Part of a small language model's weights.
Size: width 96, 3 heads of 32.
Architecture: LayerNorm before each block, rotary positions, no biases in attention or MLP, untied embeddings.
Each number is 128 + 24 x the weight over the matrix's rms, rounded and kept within 0 to 255. Layers, rows and columns count from 0. Numbers have three digits each.

# gate: layer 6 MLP gate, 256x96, rms 0.273, rows 243-255, columns 0-95
# up: layer 6 MLP up, 256x96, rms 0.284, rows 243-255, columns 0-95
# down: layer 6 MLP down (transposed), 256x96, rms 0.272, rows 243-255, columns 0-95
gate243:153110117161133109100150101176144116158102170158092134133137139147129114119108128141158142143163111157149088144113151135123125141075111131115110137139136127114111140094120063122114118163154127164150138151131112139129110136188130133134140151111115183150114107105169168177154114108101144150
up243:114143160106119114069145151074118185075129091097091161134134152093156154180170143114109136109126104097104139137138139163107156125115124157093135136154112112133146126140102113171158124107100087176150110135114093091110143119180102138131165109121143143142166135128135128139168147120091124106
down243:125113134120100186117131142068115153144140098135131156105063131071095133111098137124109123160144129135145122142122120155124122153097112092134136121123116086163140126123161082091161094124083126146153124116113153152164101110148082134135118096091144094083061085148118113147138123129149125096
gate244:125140125127153093178133106114080160143141148119091165108110109117106099137137081123110145114103148133152150152137138095173169105106134111086129112116136153094108102123150099116129156130111129117135155122131127133139159160114122126118125136150115139119132111103102121113183100129147107108
up244:121137127133185144115132117114114127127144126133134134119124102120121126137093152137115125103130174116178098129108163132129127110140134148171168132101069113143170132120129144121131122135139107109103106147101133140143150156124136141111129129136124101107100116110130186147163147176097160171
down244:117105128131166101124111094151123128133158120114158140131152112136145107104136115145134173127117112142120146129126146145173179124139143097111126134136119085123067132135142078134128156101145133113138190114121126086135127146125129126121123134145127139146128117108074125134175118129116096057
gate245:128118149143134140097174143104121124115103117134123146118129134174174131115126134092122119129119105157142127149135150132112101166121136128138126154170147078156115145148124176142129164113107158124123110128199101095118171131141117078115121078138129054132125086080149141126144160149096114160
up245:142182166120132115144150110175124150116119105146180136128110150162113114138161147109130099125162145114156131139156142144133149104110113112119118091108096145080128119118108147129078119119139143162140164183094091177137130119124144142127123138087146117147100087091134121163114117133143141175
down245:145118129156152105146161086106165100122153139136172104111124097136123121153114143111117147133109096094138094116123131096121158109150130122110137120116116115133107103137135163177141164130168091166173115117138134121120119158129089102095129142124123109106110123130154143188116126155145125159
gate246:142114122127147127117141146116096136142143139176129130086148123125170107108150163143111154094155123099113092123123174092137158122128133090160147133102126109115109095131152107099118158117096130099113106125117158100107165143136153161104134149180119116096163142122142129135122132126096134151
up246:113160138121123151170148149088120102112146163108137104162107094150168077094145145122089125108134186114131111131127112167116123152131110142125152139158115105177116135152101140115151122147158147162135132101131106109119094123109114120126141101127098145151109150104103134175200137127116154127
down246:128169117117175116103105135123124112100096156099092129185135103158165122127134145127107109107144187115113114121142111121082152134112132152117152125146135127198088098146120117133129103111119127153089094108140120126084131155096148146144099158131090121152095164139129128139148125173079178116
gate247:145184145138162096137142104129115161140118142106136106104156126120172113128119140134156150136157150180140160117136157132129111101151127106117135142153138119125136133162091167126121104148129138126174178090165110122102080168126112120131130115144161169135132162148152097089132098154113115103
up247:154144152126087127139140141159117130157166157124147112128094107131144170108108156129146127115121155103116130098134144107150111124135124123138121158144170080153117094109125126152161103121107115181128121102113134084130130098105107161108143154084119124152119101180148167143114120141083138133
down247:124150146128159105163106134133137152116127140080088105114127098106118147097096176112154123136115147097106135097124074093133114119113160124129157137150153096121139130143104095113150121106140105141124128112148140087091096116100091155115104144112170059117123123140143118175110147152150120094
gate248:114110112104093122137110149129129108105113143110089108100141137109108103142123135110149075111136108082101113119148190113129114104125114132133125108110107113148067145157158122120089117133108129124112119138121131118138139149091097119143139119133135163107176155134122127078150126116121104086
up248:149150141141144115080144099114134149128136161124155142187134126137128159156157150159090152153134139170119100117123105119110197136136171100100151136083121143121137129204110151111159133160099135126180155151131126167109109195090118127116184137130159159179143075188096149160143148146149127142
down248:120128104139117137097172121114156105102130136130127111149140124132147164119132105106098132166125097143082116125090107167110140144109108123094157128116134183121086169140120142131091136156126170114156108128101091102131140198100129094148128047137129115129118117119168127136148132115114143139
gate249:109107144152120132155118118165125142143072110129119099107123140116111150107139117110137162123143175092152142141140135081127140127145115159150181148108140093063113096118105150127177091111148115116153091121152143140136085198118115105147138109154111114124099118105186099100143151138123122114
up249:115126114116062136130129117105134099106088091129147136124128114136164146126124113142117158101143133131170136123113123125131164101133080093128123151158136104130158111094117129121168111102137102112170128114125092082149136113126167127116135131119117149173084130136165127127130129114144123097
down249:086117174125088133092134097118128123163127121134156127104110133119133148112146115111140168165155149114102143113128139076125109167145157147144169140163146126145074115143102110107112138131147103143135151122144124175149134113148130112131136143138086138150114107136128073127120111167114156135
gate250:114148118140130185160104114125112106137142107151099161158116168122162105117103127177131074139125113150149157125137136157169136178140107130129154132148111131142149120102158142107151159150082124134131124137126125113113151155153127148142120146140124134124134126092131144097141157136112101147
up250:135143126115121138092146105142087118112103110132147145155110150159090136105090133135157117169159087134110139116121132100104158119132126108127109103128105146121106095143156125108094092141116157104132138134100134142145096186139110133155135121107124125097138095077121123105163136149112125149
down250:105145153128167121210117113089141131145125157163100092112106146129117105127137159159092119119099114132143114101097124090133087104164114117089156153108106129129128133121113135115121130100127100121114124117127135133098133100093152122144115164169116140140128150144137132101108150149111125109
gate251:123139121171148120105115137138106165126143104153167152136129133128141129102129150139160137144159103129110126114109140120124132112135134142115115105129139178117137116108134124176111106116135141163115102088174079110145127108129161110105126133083145167122138165156090209133133113146122146111
up251:149133077134116121111093118107143144148155128132086112139072119170124130131137148159126122123138126155151131158120101137121166133162168145152140168138107112117148165122106112103180154091155156092135094148111107120130132110152155153117116103138152139080128091120138120148136127123097109082
down251:149098127112160141092149123136099096136093135104091176113140145121126150102117113121109116102181130143164139128113134093109153113134142120082137123129125095103148087136149110143141154087126125167128129117138159075132125165124092170123097192090120122113075122082125116139148116123100094116
gate252:134137138129130097083057086138176132117133084141111115110108152130180131114164158138123133159140135116110121150134087154162136144147097164135126153143134116141143120103084179111126180122088165157157122120128127129147138081129171114125177101147166120106120112128163155112151139154121156120
up252:124171169114133132146091097148106158142101123146082105121101120148076138104172148098133122150082105070141105135131114135136161122069106126079118126099142128108166119119123148094108167153144159095063132156105150137141161125104109112160093107130151139117111110126166110113136114136129113138
down252:148119086152153152167149194146166116121141114103128111117123130138154104126132129128155145132118114141135136112142102136154146130123143143128110160134117141147118133115131125075222164135124155115149099134098121135077133124104137194130114146123151128080116114116142114148102148130187165096
gate253:146111109141114086156131131116136149105120128130124116107146102115126125117134163122147104147118075152075137132125090143139129115150124125156133125117088142161107131143124144108110107148115110138128137153102141166132134144091144126122160131110114139110181132116120130147115138147129103139
up253:109096118114134114115106103128115097108133114107138132118130093098102116123153102126118141122107139137140144144166086106176170122127146111107090123126128094081113130129113133139078099135162124105129095129167143121136111126133120097109116111092079124101149091102101111112127132160136105083
down253:149143122170109116110140166128144157139103136152077118084141108139125143123121188106129105111130095161110104121118106145106066120137111138149168111126121158192096136128118142107150143141111110156137131138076135148124134128101133159126157139135149152131141153132126114147126120122107121163
gate254:141139123157139103127171109112138150110111123151131140124147123077128124143148119142149163128120112070110139140091152100152131125149157133154146111103156156116089126134141139114105109134129142165116132124094125129092125171097107130150115140140137140119128109142112114154155139111167071104
up254:070129132152123121155118124119127131146168107118095110092124115161135171110165110112129116100140139141117141112141131131125111117107098159131111143158115104154131097099163128110134149119130135134130108127125119116148124119147125127114122096122128128142109136106139112114143090097133147129
down254:158118150100128105122115118098122099150113093128157121135107122085154074135126136100129143122136127089084120122111137121106157133116176111089126082144121124140155110130117129095135099112142150145109133149144136084131120153107102141134124164123121161094093120143103128135127140148128114059
gate255:135164143174133146138122132152127131120117103157181133158102128097105127096116117181145120133154156156149095118143090117091140145153120141132113123093138108137113124155130199099128125122124115162167097123145148115177113109100090140146155137147109122134133115180138141103134145109114145103
up255:097135130132141148131143117154146146109140139158143150136145085167094148167101081131131120143144120120097121107141132116135140175156141168104101113118132061169132137136128142127140094109133120111142114095157186162152161129123120109134131101083123092132143124146110132100136084114110119094
down255:128129145143141140135128160116131149131182118102195178134149141109089086153098104193120104137142133096142109133136130169173108115118152090119054129140104149142163130158135096115157119089128083160163136131094121134133133138122121092147143157136101121135124103089133137146151102128123127145